Weights of a small GPT-style language model, trained from scratch on English Wikipedia.
Size: 9 layers, width 512, 8 heads of 64, MLP 3072 SwiGLU, vocabulary 8192, 60.3M parameters.
Architecture: rotary positions, no biases in attention or MLP, untied embeddings, normalized queries and keys.
Each number is 128 + 32 x the weight over its row's rms, rounded and kept within 0 to 255. Layers, rows and columns count from 0. Numbers have three digits each. The size before them is the row's rms in percent of the matrix's.

# layer 5 MLP down (transposed), 3072x512, rms 0.137, rows 2508-2544, columns 256-383
099:125103165107132150143198209162188148155138146154110086139092150088098128147095112127128182122096118100134162151102133102089146127154142133159106142101123126174153129167112055129145133125143104143123123128139033148190144109154092121126106104151132113141181199124090115135112154140152152180187107120119134177093117149099145131112155108119144090118125119142111115133103093148135156177119
097:164098108076041080121107083144151136133233138112093094110095180172224101058122171149185143140125131105110089106121169110119144100137098127112142120133179100129136100146118116183129096121138171098163162100094140118132135149105204116122126152104131146104135090113102081119098150098049105132133108116102092114152132144099123136143130141144172144077138170102128116170128153130109155110102
101:121119152161134111096114165147157127144105174117117131084156086148088157076167070064148135128147074088124113115117077159081133079131119077114151126132149098085113139090133108081079107134179083108149102088180142099120110140177093147190128124112152087114166110107138156153102104158092125163152142126111146098119118198159150198134148099123172126105154157080112142088180147217125132075125
099:174121182197155126113184165171128103147144093134136102127131148142117069118105102116115094183082131087121146111143117155116147102193104141141123116173126059123115160087128156125088171101106118104167108183108151156070129083108135129102081152104071115153198114106120125121126159066089029119206101122084104122136135135093099133137123104074119149169120135141113123177168171096129050152138
094:102095151122124059146128140174132109142108181105139086137074148140080115142147123112134093143103128096122165123081160118156164133093101067121158155188053098115105135159118155170150092135138159129111091191153114130166137104137092183140128128175127113101095133155060113075121154150148112120152090119142132137130081195152124191145125130157141120143133159138108147112133157097130107137116
097:159119098119184097126109182148128057135138217107148124109067121084106100162139115181181075128088183086167097168113121139160133179116134098119105065124118124095124124071175129179107140109141112133130098195103137164165076164097047151083124173134122145138155183142149161109154196102132088087127123069218103134074126111115078127115134135148138154093124174154157126112200060191170085118140
104:101075077131164105178116095145131066149178195098124156131141129132091107147197156105128149093095150112138104147074102119139130154095146121101143114145160149096116122117163076117076148196175167189156104120182138071104161181126123141181119139097149136115140115173145162130163144096153142113137127094090126126133137159119133133092141084072189083132147103142133082167086087095142157126085
102:194096136126082092159112189092064190067143136093129122130139108154143130174122110158079088103158154100107124108130065109136184171131121144133112110092101154109080169174149116115106164086098072141102138104119168156162162162146162134135167124113130134114113150139140151126167142118099157110179123140176069189147117101215159094161086116147134080133157086087098174068149119101096165154091
104:142119155088095112132152197087142097062045171174130163135174134183084104077142174167152135143094104178137124120167156242144116153099131159157105150108152156107106148073144186184103132199082146097121050137150151100127181128120160122134131135124060102051152095085168122153143105119102172146138105120093133111173108151144119176130075091097070085158160170111076101143158159111110169164104
100:151117146127147089122074062072178142149089102152159162054125135097075141145106150103176113135120149136116101056063112113168170092124158108120105165112110130133083108080078184170108139113172106166135164171113120099134104090140131129128126100111116083109087183091146123114092161132115109129126120143066111144127183102148126126112142153137104166176137133131130176119064158145192164139097
096:194112156134145138165117085136134129137141187146123150103101176092164148129111152141104141135145179161151122179096142197150133114136139172129071064155103073135187122121145144100151115138173129187135150108088116145127102151094146118171064129119102132191175147168099117135183130120111092209077167148122186160057129094120125144120123114111134092133108104098119094139197079130095163143114
102:163174113158087112118150191176082163174078139147162143144111207147156149174082161071127129127128184144167128092141096077182110161133164161146142150161150212119172210136041056104093143093137153130137188135128133070138130116053181080086123110131139171176071159140089069155115106167106124098142117112148106129086156125085114062117118129148066109116191147146111134081110167092144138082154
098:149131193188037173100146114082149162130113110139131129174136131143158154136183122131158110145123139138064118144109192111059076088090126161116113099140091122150152183151128180122066158148165157115151093122056129115072145130156093148170154153069120084131145100092120113107096088132104102128148145159128150142149113110165156082087118070133183149109075106096122145156120141113128115146139
101:148115101151153125149221128159074128126116146112136128107117089131134131179128127119184152124118135075170156113082099163112111092192111153178173132151198152151177114113102179137164110093048195122084185114136147142124098153169136135173116162069133156080119160093097114137111133153130117081123107152083101120110165049150070081119144180107108186150125187123143095106127136124105096175095
096:136153156123128095125149125113191100132162093145159037130157132081123079141184058164113122149160188088102072116087099139116128141131114137118081093148140119093090099149123153090160100130156129164157167110071135115086089110082207169142156117071154102178167115120224145174154121109141119134122177162109170140145119173109078197179080123105137098152159109074169145132149148109141069119156
101:101118151129145046110148213168157133145119114122130135113109135101144088108114130112149133150144109143136078174095097121172143124110127084115156140135125064143191094152138125138180110116102152122125125124151114113106116128118198207148131149151093101107152122125127128111094132134085052098106143113121120112185092174164110131115104155117109145147175139153172148121156115114173144123147
103:153171117117113139083136132096144108096098074119078100090081147145171181107091104120121115130203144105104103111082124116133104088114080110073160123126111156059133137099158123129078161145156109105117143161102000148119092117145166107127092073157132106107122116112134159181130227091128000077122149219109086140130066185138186045150133126124124150150140113127099106160147111032087160101144
101:153083185131125122123079077112109111191142173119176151072175111157155151107137093107154147162157069119058162116112108136084126161119115121098127178135142137133182139217154120140140088103160162125105074151136165086152091103173185126114121134145152131166074073118099101130171126093100146100125087117108079210091124152132180118157148083129144110101119156169104146076152207054071088129070
097:107218129081117161122124120128159136117147150099051139118159145153098158153101162111121197101113183128212143185115153110114153106107096152124115159144162160132086197174178144143072135122139131101139132133128089110122140125077145104129112105134129073115072137114134123097101092171138213124106115125140098127153107130163160133124154133129124131106141134083182161145174184179148096098125
096:101109081099142127145151151000150124163112180176166145114129171137202200185074126103159160130111071126100095155151151143120141076110119100151139176066143160169095134127156063091109117126116080151085127162132135116142119170143183108075117095074112091115069149131075119123108126136038136145148139109127139107150114134054152084124145090134148088078083128108060131105130097102131139084159
102:130074151137132124088146136168110118191102155056105118076110136105141091143145135160212098175088082097113147164098117148125136125119059138079146133103102125124167119134181157097112163186055132132126152109101117147155126119145139105115093104185131206134152147099106178112148104133126136085195149121136160125149151142142122124110130068174144180147138148122127143137108096132137161075114
096:160115133160117183150154073109061103081153091174156124078105129131144129080121155140206137066131159134113108105104136164133141123130133140141097121137122089168165150145119092114123159115113121183088119202082105148152089147152182194168144126085170132046134191113123148179165139146200146134134093112094151191114104109152090146119086108124123116081139140158143070163152109161178123140127
098:121141118130164134165136119166098148120122124074077055165131129053221187122132170149163115186171122106133193063101168122132187121177107151150061172141127122084088129116102144102068135147075117088149111134109171169120150145134130130075145093182085137169170128110189156170126165118133185161088158113083114097038058142168149124151143085153151087119122188143117131151129148034067174085107
098:109136154175105150161141154142131138142184078151150124088072106118145054098166175098172131105193118172120070121177122173066124151088132171071120121156145165105097131075132120164107105090173134155174110091077140139148156128100128151091117152121146104152197130081068174122147172145051085127180147149116121098090112096139107123178096129176109197140122119161109142132160102180183084162093
095:131103118174136128114009161145082170076140115146149112132107144157060095154132169150102093146091161172152104108101054132062131097126135171131138124159110130139057089137108114102122129173149156133088126186130193178157148135111120090078139106164121110071082172162162140156115161161140128144091148156152094143116160035104173163120150099161167167064180098134105171132169136161173148089131
098:143166157144117153147142108139113185139105186147177149139145163154146190118162133121102167114127153071094162144073155106130120104174112128172123161139126053079145134129129083152217138158113070103144063125087113091067161113095113116080142164146126094106102116097192121111126076104144143171137156112107136086184119135140107059162115096120095139132136148092128095154069158167120111108123
100:149148105141127147147137136113134139125091089081148125141083148124093141131142130111107169170146117131054095110099136074128146145104118127140219116134160111135134160063147102136161119131207076137114138142200136106131111183119128128132125098125167065105199108144096115140096135129110079153112106172138128133097183155132119117128118113153154099114165189123133142182101138154188178134107
098:120162134054110159113156104135091195089184163114135133117148068141131151105121105122151137069116114097131086110153096156136143102166072101128145120093127078053115087143100092137138107167153137095075114111132144084159112088113121126167172135137166122185138113121141164094127123094166123104142119096099176096116104136179139160078165020124201156113144134134179134152066094099104160153106
108:095176091088104094116075171112125092151079104170133148123170088112147116121156060199136084111129159160106121125117153149110083154183107098070129114175120116128137059070132106130154170151061098115163108110160145179159140145099115110137119114125132128148181147081133163096111167136123145110144119113157134127138095077172105137155106072142114178157116052147169108172082075147163121112143
098:152121202105074111107152169208080107174114127141128112133083083082154107145121128127139144153153155105058120100091078088171186073170099122156169103096150095168158152086123107099110146113138162089119164108085140079111116199131123116114113060084161137098150186115163133084104176182120085111142116116163103139104182077188172112105172137152113159162080113105187111120137082131148189149058
102:106100128065140142123182188132127125136111121164099184165129128088157179075127081136148149113112128123106132119149125171123074123115072151093165101135142116100119092118179112096126117095095098193138147109140125137140135162151183120174130099128135159171129142136079154113127142174112112146149184058157104133215075088128103123074143091140062147137142162110138117107111162091189134104117
097:104135127166165076104120168149163108138096141166186133103171136105124112110164068078197136156154134108163125177138151066155138066147098106105124137137138118155105142137137163147110083142138079107164191118134120175138133072152157132195072090163045136180098072115154115121181172197112166100157131095142112104097138093147102060153206130157129136173135134091205198103119146165123165133139
097:111113146077095140113130203080145110129148092129171166125177146118107092088117142062064152132116190121122109154127107160110091101098105196188122114132109067090171119169172140171077157155090100054122122127074022140162124111139092199026100187157085116090068130125110198164095117066179137145143124123126131030059084097166144120115133155148106143169082135092108135097142125161170133153130
110:082124157075098097133089097157115129050138130165124105121174113110106092183105139064111130090104138137070148139139164127116112152095122087133160109140182077143175153141161102115121095104111158066151107143169078157132153130135174104116131112128158142136156112144092122140096159101140129122137147165107155126184134050199158128151141181124099137132135127154168164094137069129070131149162
095:122115136147097118121168175160109135164159180137186097138112084150125099117094109208225145163146051146097072152071117109174113146114121086143117117128121107089098147159181128123129076151100126125099152152100102121165070109147152157133116162158075136157166103139117074146121189099110155217114164083136092092153115158141130105137126116082099169063146110082164146169152083154146149184157
098:126153093127136105100127074028132122082140138138130131117118062128167172149116124175154151092116133132050145155162165146160131113150123150117078057099030143089151104162194152138106103175087074168118116103100109108140131091185092120147149167052176140103127114142163139171190152183112156197059157107117165106134146205141154115159095130087156112108081106121124132098042053143139047105166
096:152127039129098120143099111102066139121065130144096133116174133162198070112166115133125147171153115102172147132147118104099126123123184088084107103119100160139154122118138110085121137135114140125109144146142090085082148117122138138157145135079100117115153060099107157173127106104108131161104202117132182179125123109075180089206155140117061149139118157174124117129099101091092112101126
# layer 5 MLP gate, 3072x512, rms 0.141, rows 2509-2544, columns 256-383
095:153155083085078093113172078187142159095151144109132172143122147078074103107157096069174153116095129090090054153139208088133116064095119165135125110138117143096161091110128070137185135103169101059180103131118113113148195121130151150115108176156153133201067111165108150086099088157102092128155087155120117130157104082128098119134163144053145174115121142083116115102191192155120140090078
101:146079101145109130148137119105088148130141047120105081125107142103154105123114140152164082131115200100185151135156202089123120131171152166092122132126127105156147082106117173116151132175116127098145086089108127100128050164109120164115131132097166157146161073126156142141123152116130116114123152094167141127121101123133055219147150119107169077118189191038164108129029129060140137131136
102:142160151119109166125173184114135146145172124113084117154147111104120124140153162149135137123116189087107105181104173135140114174122097100179082146123121135167100153129116091099112185118170133171152141129163165136140185126135068142116194156118139110099127134158127117145141133159190103158142186136145092109100091170144134137161132161138076157126196139148133085124132121143097181107117
101:109191166126148151140093144172158139176146091134115201143090163141094084040129106118076107126087141094103056107165143151114106069139137146117107080110124128131112112161131183179079126123137083136087143099126147125078143175068181112109117089098109071140098115068137154151104146132132121136168118072110132109141112169132120075139175146119103122152095133146151112078089158170096085120159
104:191162150159089141114147075143127115121079108196149126105106086190132094178092186171106154145091179168096134088134155116171117069096106125101141120123083114156126193102099147120085162179090082150164168102122147125078150137175102121138141120116071151127145110104095120177108149104108108095104135148112142161078082150092154164118134123170131127182097142167161043080097190073086128142118
103:150148158133123110157129129129093152161160055107109111101060189195104126097154121069165113102092064147068134139121129097054121134142121096131093147101103173115158122130124073108127116126140142122136133144169169098106124097094173081142131126182111228079170167145114131112113097175150148142138202159120110024132139159121129175112096097137147126099054175137089127128104160102124155138038
101:177089137153092098132129152123124225126132119126183084084139131097146098162124136133155138107066146124153123171096132121112123136106122172182136129051070137130125107135095152123123144109145091113117175078108135149157085116135125193153198156122101166110072133098160102182080162063080117089174152138146160100179151138100116120092127143143119095124126128129113164160103089151138164069145
104:076057124106158096165152087116162095136126153143119127108096123163126135196057118130146176108130128065071097139133155126109081099170098114112113050121121181175080128152091128119129100143121103091115152141143111114144069153160134128149126182189094114146151149106105129174210187137063113151146120130143158116101126074157123179086110144132156098105077144158150172147162185145158129093104
097:090134130149144158105156139095163066150125152155078105092119165181081177140127158146164129098100159144176125086144088130167143157095168146136135146175112076108108123116106112164202134069052093154187104125169146126131132132154158156136135112133172133145135098096121113152146102057086097127093130111101150124101093127110148114107154117074087183159078072064092159096143152136120102185112
102:162101157075064049105108116045096118108113091128113125137121144117133146128121131142199180069157094197140155165153069156133150119028169145102148125117156187136154124080109123143177062169084139166143169131181115112163134060148133140059145167130126121147098147133126110111057192167114175151109183123179088110123176114133107117097176094100109123136099132118141107063103140157174108193124
101:142110127126114072125100086082121140103153137136100096093104124125164107124113069119131117132117120145180121100154097146176085098106095093094138162179084128108111170139163149150169166120129146127171197135154079106177117121068114125096169161147119109150151158152163169095126112103128107141119153175100137160126186145120115130119099140148172113105180070153096146155141168170114132133129
100:114073142086160192126106149226143087142122091134139152162160101078147134118178157125156202084103153100119155095137156131096112041088147113106136194138094038162137157150106104103172143104120104147180138150123128129168123158087123168131077083119114138190139174180151086095135105113140091092171158127166120150094094086160087126110140105138231096098147107136099188140146119073057120126130
104:109144104144103098068129104156108168163096197128148127159082103184153127165129176106111093127146142125100104105130143104123078067119138191125145119117141148132146183151172134187125173124160140142116174138131158119116137100135102035156107151153182136100136133138126108145173141149176162096139082150090166163212068085089090151117109181128131105134095171182104196139114086083126154104125
095:119130097123110097128129132107116115117114179128102105083082153106207110082127223111173121107153140138066106186103115148153153145130103148063137136125174150152209153130119151135150089087154180151114182140139116120150121138067115124139193125186147158156063064139122158112074104093136120082142140093117128100155157148150117184133187169057135199155151184086088112153105120112095120109192
098:088149182127162138076174170176067118131118183117155069135099182123111145171093127082154160121153115057182116069129113076136136076171124155048131170095153114177120135126102138133140125189127145150194122165099110167132131130107176130123139121138097097091108071170153087159151127126116141113158140121131140087150158128204120201135135154143113123158096139104123097159145169107129157152084
112:147103199154104090139115119088156147136142105113136138102063152090131112128138107123174104125202089164123129112074120163153087102070105139141115139072087200049099097106130097108138112132108115092139139117138116104175148117122096104131128148108149104183124153105096206122150122064156238065152067167172152114120117115173131164091150068151108119118093153144136060109126093192116114168101
096:138197184166147117099087129132136167196159176142129130128140076125156108156156164146133104149074134162091118141157099128101129140170110102146161099103222076122087136143109105168099137139057129175159189130115132195236175106095107149126160181108114097158147106162144077112136128152186100091153160170117111131122114162153118134119099083110146097128151118044108119129133134156101145140140
095:129095123139116141056121123125175161134108173146125147111129149127145143103165154100175126140104140090140154145094122134114154144143110117137117126102127128164183159154112179080155164128121147103094095128096102164127072129151084106071145109142171074192096096116104129176201101161140146145173054112168146135042084096096160127152140133122129110127156091140166150126137190122081110126132
099:106120145079092124119138137061110098214132131160148099123099117149095126146141150086151122150096119131094149162145200103097152092084168139089123130137126084114136115129132112160134122134153162096132077125108112178155069146106146178108133127146183117191126168101089121116100085141128166079167084105111147161153094119132199196122145153210047120119123136147166129103226140114122108125153
109:114188117158135085177115137105118204062116178115180146132162140164225090080054122164102132177189118136110138146174093132120126118128103153151115083137139180074119130152119050089105119095104104127114127148112143166146098096125158187149095132140128121170144175117104100135139148128186112107170152134130138130160122076095083166133152125151081141097075176103109085154145149062148098094146
095:158159116124118060166112113146117116089158084150103167086139070184127113111165104101184137105159115101142116164106121168170122155142119184164072136102152136152120103136111100075061106129106102107105157126105134156084136118156120148162073166142147126147139144151118107156069140109130130143178153145170163166181119138125129179097100168102130118107124161148150134174144133160192110072123
094:161110180126158105135117154140118130166123159152135085124072135134151141162134178155189090091065172136123130145056148074104163131083108102119088153122151071136160131123103130134180086167076136131139196154090143107060147101168139160161173135138133097113122162165112106093115100150114114116134139152099102133125082145151073158101106108137113161168128166110158085123125155140093151125136
097:178124152101183136115146162083069135129097120093086155160138128088111138162160131113112059111147119127068136175172120146081103090159104110134160126089132185132132196120166114088136093167150125172165067175115169128139148136067108131045146109118098131135120119105104168089195132119137095149149131144098143163134045102155181146117145096148098086135081111162108154165133180097225129116113
088:081104159106168145106147132085082174163096103165126145169098101186196087169152147154131173102062180127109147159151164115108089178125061110145142121105132117134095152157126115123094156172079130134093090156122110132107182121123073178089077104120153138144103116112122093119146091041144150120101089115128188140109117133142111146132068146130110116156109102109141056155091148166129091045146
094:149118127097066171155161141187144129108204139112128181157119176160128068107084142151099108127163128123141209077148105092117137107097102059138124081132150112178184148132111093129070101103175168133101091095085112120108112139153135133124082073133133129144083133148117123158139126127103147182103104143183149121187155107152106141110071131097126184140106111159180069137161135116096062202140
099:094128108111109144141180128135138115121103085133171037163091102154105153155157123129120108119178124070097143175083096134151108128101129097102178072103105128152115154133145136146167170133088126149105109124102149119135125186136145120139098175161098079081147080119112091110158109121090143141156071132118194133096128127100155130068135163104193180118083165100156128161157115109123086151116
097:053091177143114130088136152133191090202132213064144112152106059151111068111136094099157105092160099110066166130097129151173086095137154117171106150167103090087094123189160098081100151094151102113124158178120149097145168089084125149141115089126217195172103162161087115066138142161160129140108145078166179096081129174151120151154095132111073152194112110108104112120104134104137170159131
117:164145181078097108104110136109161070135126169081121098196115193112164111087131102168164120175079132126189139152177112134138140172099149161148089140121167098092180129137064147132122147114106210098165110116097111127070149160062114182150117067078161189104127121124144169124183124139099101115160098123091126131143094082123068189144164195121087146122149113124156137109119096078150152161094
095:147175113123147105076167184166127169108121118135128132151119136114137141132095137128175102112170125122130148123054121115151209113116077151132088154080179149066148152147135076141201085165146163116088159108129112097091161166192199049123066164171115139098103180087110164163138163119159132214147142109174164125148159105150129110147157155100126094126160133157103175113124159156133127121157
112:179148084106162076091081128087125083129080128142166126155101104178133121172156155126054190190165110125110094103155155138133100146098188122157156167110133111146111139127133110163152107098161084101049128130152163147083149112152101180102084079093093156093179095115100142138119118139111101108129125188102117117149163173156159131105140078154068125049097135140152200127133126080066086135173
092:085158132139090167121155139135135168125162055141145136161089204145159116183186213145108064114134046142107112117117172158224116171162161164189129098132119137097156099132130114122169091166156161074105177144078095174186105099138127145134108164123108137130124087108113156120104149148108150068125110191110099125107120083165136126144130150191072110150156086116146113134096149126173133122124
093:121122131191191147125171122143136136128126128140104217098173134072160096172035161117130132122136133135138157128112152112086109105160101112119139127155187081093093135134132141154156105145110116112171157113121108161162130138127130132102137123173120156134108126142115138172090099118190133144176121160114090123111113115140128133126134091106161134093096105064092123196106119116128140105127
104:121122117143186143159143179152086202146125106133147075124061138143153135108138195166131111163148078181199107103144083114111139122104140152150166141151127156142058158100191124161119123098097157199102147165099171122124141105104178168096080130108073107088071114086134099164148144177202130155124081136139118115145133119108076165140108135134187090093090129113166114110126142140160165099136
102:115069110146132146102121181082125118126148122079126191158120173146078112097149118116125166147089155153118107093148110137103105093120164162136121082123128136133196114144119176093156170129084159137138072117145150116092190161184153144090066077162126167110150123099159147161166142131135096162143112139119092139105108104132173127165151101164095065166160202146153089160114058090205103090182
095:096082163054177102084105129099099101137087121164138168083169149095137102101130105119143114158138154099114154124136124100154111107094091135100171135077132108169109134159125125193161103115196157157178077112131100068194140136146122103076103116123161085160172135088094137097114135175100074095190186184100129088120147063110115121144111089108104139127121109125129124127109150154058141092079
103:191181123139172089121107079135082161194045139105111102120169165145113140106143112094148125129179122130170161149077156124120111115099162160167084157122148183173171117077153087055107202186089114137108117108159090147094128151154167137084111127134102130129149154080164099128142148158103118130188161097132169192118060173128130163176145183095146150130121132112116160145157121105110133068104
# layer 5 MLP up, 3072x512, rms 0.141, rows 2509-2544, columns 256-383
095:152139122119108102153085159088171108101078161105128192097115114150102133168150095121097093148081138162173158120037090139105164100096071094088091133117153107149153141130106155119094140101104123185091171094160126134168109106107095106113118151162162176162112085150157116161195113149176090058146131094127150093092108130136124092086101138097141112105076071124082156083153068076129094112103
101:084151168152075119100114107058157108190097073149134040144113180123142130154141180121158189137093104125118157148130101116195068138118138187116147166143198110135135157099126178121078139127142179140181084157097120144100121145085127148144112105131129154105161148139176112132136085126139142147103125117121108163082113158113151078177036166104142126162115160092129116170121124144086160088093
105:136169149081102103145108046117138126183120117130164137108133190131069123081123126131075109151100139178133150065120109111078153132120195098107116191119192170093140159112154151146160120071125112124132141117112111098071142086142096105126087098109057150096095074093080076140130096141106135168133139070130166113181088094166109109167172159144187025158175061107120166138150119127129107161176
102:122104102142165118105194125117148123086103104129129131094116108116116161084163093213135112144172136160139064117083105113120080115108200147107095123164219137088185113140190119081134134128127181111110145153183184025127121119130153108121129140122145100112129137125105120181115093112123132149116151119043149147092138112132141134138166086110118119112122154101108117135132104116101103148147
099:076125119149120113093049135089129126145166103184123080146108091160107140113083082087158114076159086084123155123144154180104088124094079188118128151109152074127105186145120192161128117102157114091145131150091125134094114033111163134141150134088128133117149097114112119105126083128130162111104162142103068161079129093149097091132100099122054130144138151074143124133096196129117105201188
102:158106100201099103130127101069179093086114134106110139081153049099086239119136130159141091111136085161131130117146163085125144091131082167128154101119155105130147120163203143126101101131116086178109173132116130066116104132152094140080117119139117121152058119079127119120083074142098112150125110153172164080081131118117155165168103080107079106110144094135150141129086131120106122162140
094:074127121116181124088107144108130151141168146114085138084101109124092067107168161133078148143116072094168107179135078043161063125092133133063129189117143121154137118165142103222141110151160134110101114209164175142135136140164115168116160091122115081129152120125159150152113163172127062141120184138142243134132112165156051152161151115136190139160088100078129127159151044129122114144132
101:049122130161128123092071118137133106098126107176145164151125098215134182163109112144138135101125159135146098097098095129144088141132157125136123113084112156158103102127114067135130089141177118203130115122171126133078166126156180117104197139133173155088174168159160102114155198133130096107102084144110192112130185167160146104132123080132077194146109184144122177060154108164144191125186
098:113131077116092175122065111143136093102148133073153114106109099149164150094122151193137123116123073072169125201137103113169133091134085127097174167076167130186157079103102155129125120125173137117125093116113154051131164156122134102089120145179105111107131171145174167133170169114111083110147125159114111130172157112133094151103138134118121120063076131095134111133160149162123099112151
104:157144141128086138129129140126120187111152102144121116157086125162121076113108141121149130110124134133136110081132115135149131107110121155123147123129088057117040114105091093144181188116152068142073187178120072117078136071074089110100146128118129099109127090125142072140044149133125092127121131101132115169154145142107125081185136104168136143158215112188147164124052082116115158140091
103:181147091088176142097094119149105133134131124184151116116166120126154075136112195104150135116129097101088098155098227134072101094194116141124135116180121165094120125165194008199151156074167121127131056146121141116110085124134116108135157176122129155087116107111037100141096092121123129168129119145142123108130117145162144174076074055159160120109090160124157117144097160089090116167131
102:176156101102122185105090151109072102114077127138140119136125157179166101075155101164166124119124087099160176124095131115147142122075164129161101143092134091139134167123105114116111153104142112118080121174163130149111164185121126145142166114108093130136141105182127126176147077124167110109111133142083081081118127160122118131067117084066133086170106144131135072131162094090170140115068
102:152143165090067143145110154124141144131097112122082121126162141150116123104136184109140140147161153092089120110157069067143138160108166162145154127056114188109132051111180055173153129138128113160137149172152137132140130097130123078132166133105175106114118082106132137123148113119137130157182119087103149125090141168182093120190125100090130049115150099112133151117162152147090114073112
097:132164098107152150169140105167118150049136093140165132077117113138137029161120077098110142118125152207127122142119087113124078179155163188100084153157129082119147147111126127112153130094095179094164078152082116139111178139167128082135156088137130100098122142139115164207123158134140189095125139134127124174131089100102149107159119139114155169131161160156075165139128139119160137067125
102:109118120083120103156177121153110134095089152056110186100096113067125171199113141125160141101148086098097162109140144148121100137102152131073073129137128156107128148137129145150135148138180160149114137105143133133160089144118138189142064105127166094159056127121069103124216114168129092170169102122069193129092094110133143101199116048126126146161082083155090121139190148133101153146141
104:149153103126147106148143062122161088117134131092142116157174148130116150124113118146078145128085141098175192193118130083121184141213114148123148122126150089198163080157138099118128118137152116143116135139057183128158109090108088164139141112108147164062180080133154070161082162223052067159085148098112140125149154121124124161150091122158181129108135102129131171154110188075114117110130
101:117088135137137151161151112127094164091108096090084098141087093062063124152110142115134107066155082154169134147163124093147157188169128132098123208117084137167157139135190096099132081149133193088169129143141119078111081077092080126172089143185113170188117077108077103124103116059149129114113081142127133072136143081080110149149161149121123166116152080130112134134056071079201138121118
097:154065115080168133085122122131068110104143142127139145156140128113142103048152085156124072071163110121073185119131061093195122093084081094148129142136164102139129100156139159096161179083153112096100158195083170149137155157145041157148173150197120099140153108109087058147103084117115104091149069073105142122098117131133155168069142106113131072111129120090141127162105134126071147117109
104:162131124109060107103081074121119151165157125087083106179140143162157127112102112077174152165131171164106149164150116105107143125102102166098163139107123135131156095172078176126170132140161071158001155121092148100087112059097119113086142169181149093096125188181083121152093117115142194125208145176154130141107120175114187138177117116135060060141131121115134152139154118116116085081113
101:128152100108176114101128113163105103150201147165096134093117120116145115132158116146144168207091097137140158103141146175133080189131107094083138086103115112150138117131172122164103127133120079153138122131160141127145105081120086066083076073133182125080133097084104149161131132165085165146125140146162167153135166105110120083153077191132099122125192076116143107091131142162138137149180
095:094157144178168144122143158080121110147101098129142095122178157150115134094127111137096139143070139160125108102181172143107175123183122111104136093143111116093126159086082082149177148092147109117137054033103144122154135132108105089112147158124126177183170147205142071118157123137132124171118172109107116093176118177135108113110114051099122088075122129114149174095147112072166162194157
091:112121153136094167107149134091150111129139080110096145141150105097114105130100087139116178103162139130059127092119111197068069111172174169102143108120102160108101171141190165114125128114142109090130064042140059123123154150134105105172105103104073117156166149093134148124141072120114129144108140106131095096092145166173147053089151171152155178115123111147107183076138134124182124131128
096:064181089069087137135132123170171135077149174102144045109113090107147165136150128099107128143114138175085134167181175143116100064132122101114170154148119150134164095132125173135115047175150149121107109146067132153194134045141107165147158144106120115111170123135079158115108116132145116072070183124135113095089088147066130095103145147127130137147082116133155136113138141122129107123149
091:110106175159135172120148117104075160156113072107196127123073077146178069121128138145142153116075176090122181133149161115138101155116062104104170097120153143107166146160146134144074129138133100154158108130128132187105132107125101088128116127085156167154074182102131063114120073052172121128119086154144160119131083140176140092135068163140062143164117108140132139159064105131143081034125
091:120113140104077152134117119137145154120186146089091106150099109126122126102134144153177098161117076132143185096152112119136153121108154074109134118122102105183163140108087124089095055099135172116091144097162149159180117149128094117115086117139185140129147158115143092152147133152113110096109105144116093082132134148080143143062083185145107183148185093179105053161158138101108084146139
101:113123118169148130113104152148179102091098080108132137073117073153098147102103137157128128069113136151145158097079141137144171122117152178132108151116079115111058143163122150072059112086148173138111139086129152141138116122175089114090180088133164165165155097127131118096121132104172145078164141122142113064146082106155107164178112090081083083194092143200161188112063146195109209137148
094:112102158118153142108101153149092093154125062139160137069107164152146117139109126157089101107149155152169111118130093110142143114116130171098147078105123151140111100124113191142094131135119105174153131064090091155187114126102115073130207160173078124095127141144181125117124103140143215084138046152102131155166144106135095130149152122121188123061127100107132113145164124115130110145123
120:065141155154125132155129119098134231121123124132143158103154114103103096146094180109114129127176111110127106091094152168126094090174097142094147114066143074139133068132223111135159064193148132157133196106110124143139075127176147104137108133176089083116105152079104085129094139144125144135123133140130057107120163120157152148070125192159121167123095085126194128115091174137124104103160
098:110101111178149192100127098054174141114156159141148150151130097170121096110105064129089104136093119077108096208134127164038146204114166156161076159197141197170120087173155139132151153141088148161113110120114207118101095168159089057135160167093116158148125128154144150111118089124122146115055167147115103107136084135120102158103123091191118117089163119143109170117142126115173098129159
103:120130137117140085123143130140169099070123088122089100142141112130183098157136117083128096115112137092092121161179111068149131096121073121128133176153105132146131137082075134146138140099201071138122077115071115080131129169107105132073153207128105172084139088153128137124069140158122122081136056147156095152145142160108201151162193138145151141167137127153119157095122107108092150095170
097:093121115097086103181118128142148076167204139174124110068136112080124088088078155098116163168158050127137103131105127165147107103095106112135132205115119109113176104110121133069165134170111097180107078087102101134138086124151107125188095098157135186118130120103120135132114142129162078183135084161163137189137150131110061129117137125087111106146107138121151110149138153108169128157130
092:123162109186167108126078100142121097080095127195091083088115159127140157123086132144092157111096165122167094177106146124146132096079156099135124109134124132091150154137136142109119142173139112136083085127132098101135140101116163119123140114133144195119107114145137127108180105151109141111088109183129158205055110107138137065080161127073134124086196080182092172153098065090050103130093
110:184158136091134117110153081105155096120115079150120149120134119137179098154138135080156115099105169070097097147124098147088180117110141164069108164088078066142232161162121126107126127119150155081186144142097108122123142159133128160134156101179148146126161105178160169135114124123068143113131114047062122116151162122092119073094151116083110120157134097106140169119122122105147127174115
102:157148155162104190185101112149091128167099131149132126131139055140158092104095137166117138115141168095068112128114147146132140107121120148099152028141117138147142134154141098167084135071080181081204171155104146161147040128125131166096154115194137143164170104068154114162146095137131149124088134142159112093154104148150153122165173156157189128136141158143172106157189111105176104090141
097:064054129131112048095146048132116154115127093090171124171132140090132090085107110124115074184095128120116127064063099096087077159138137136124131155137128129127108148131080132127091148120135097149110114109168127127131093171154148131120097095122081107121143125134100190087111158170173109119157128114133091175177125130102151119119139071106155114122172165150134074111138169162068135115150
100:175106153171128160064165055106150115159170162106127099089079098098139165131138145132139170116095145081081074156101155120115171120063084112124125103141141081099114101121193149103037082128088143139113141144122159107118113180116134174150146163102155120171128145124113190096132163171104078086164064125139105180098135129164115106142193117192107148089095138064124143148142146121149126158075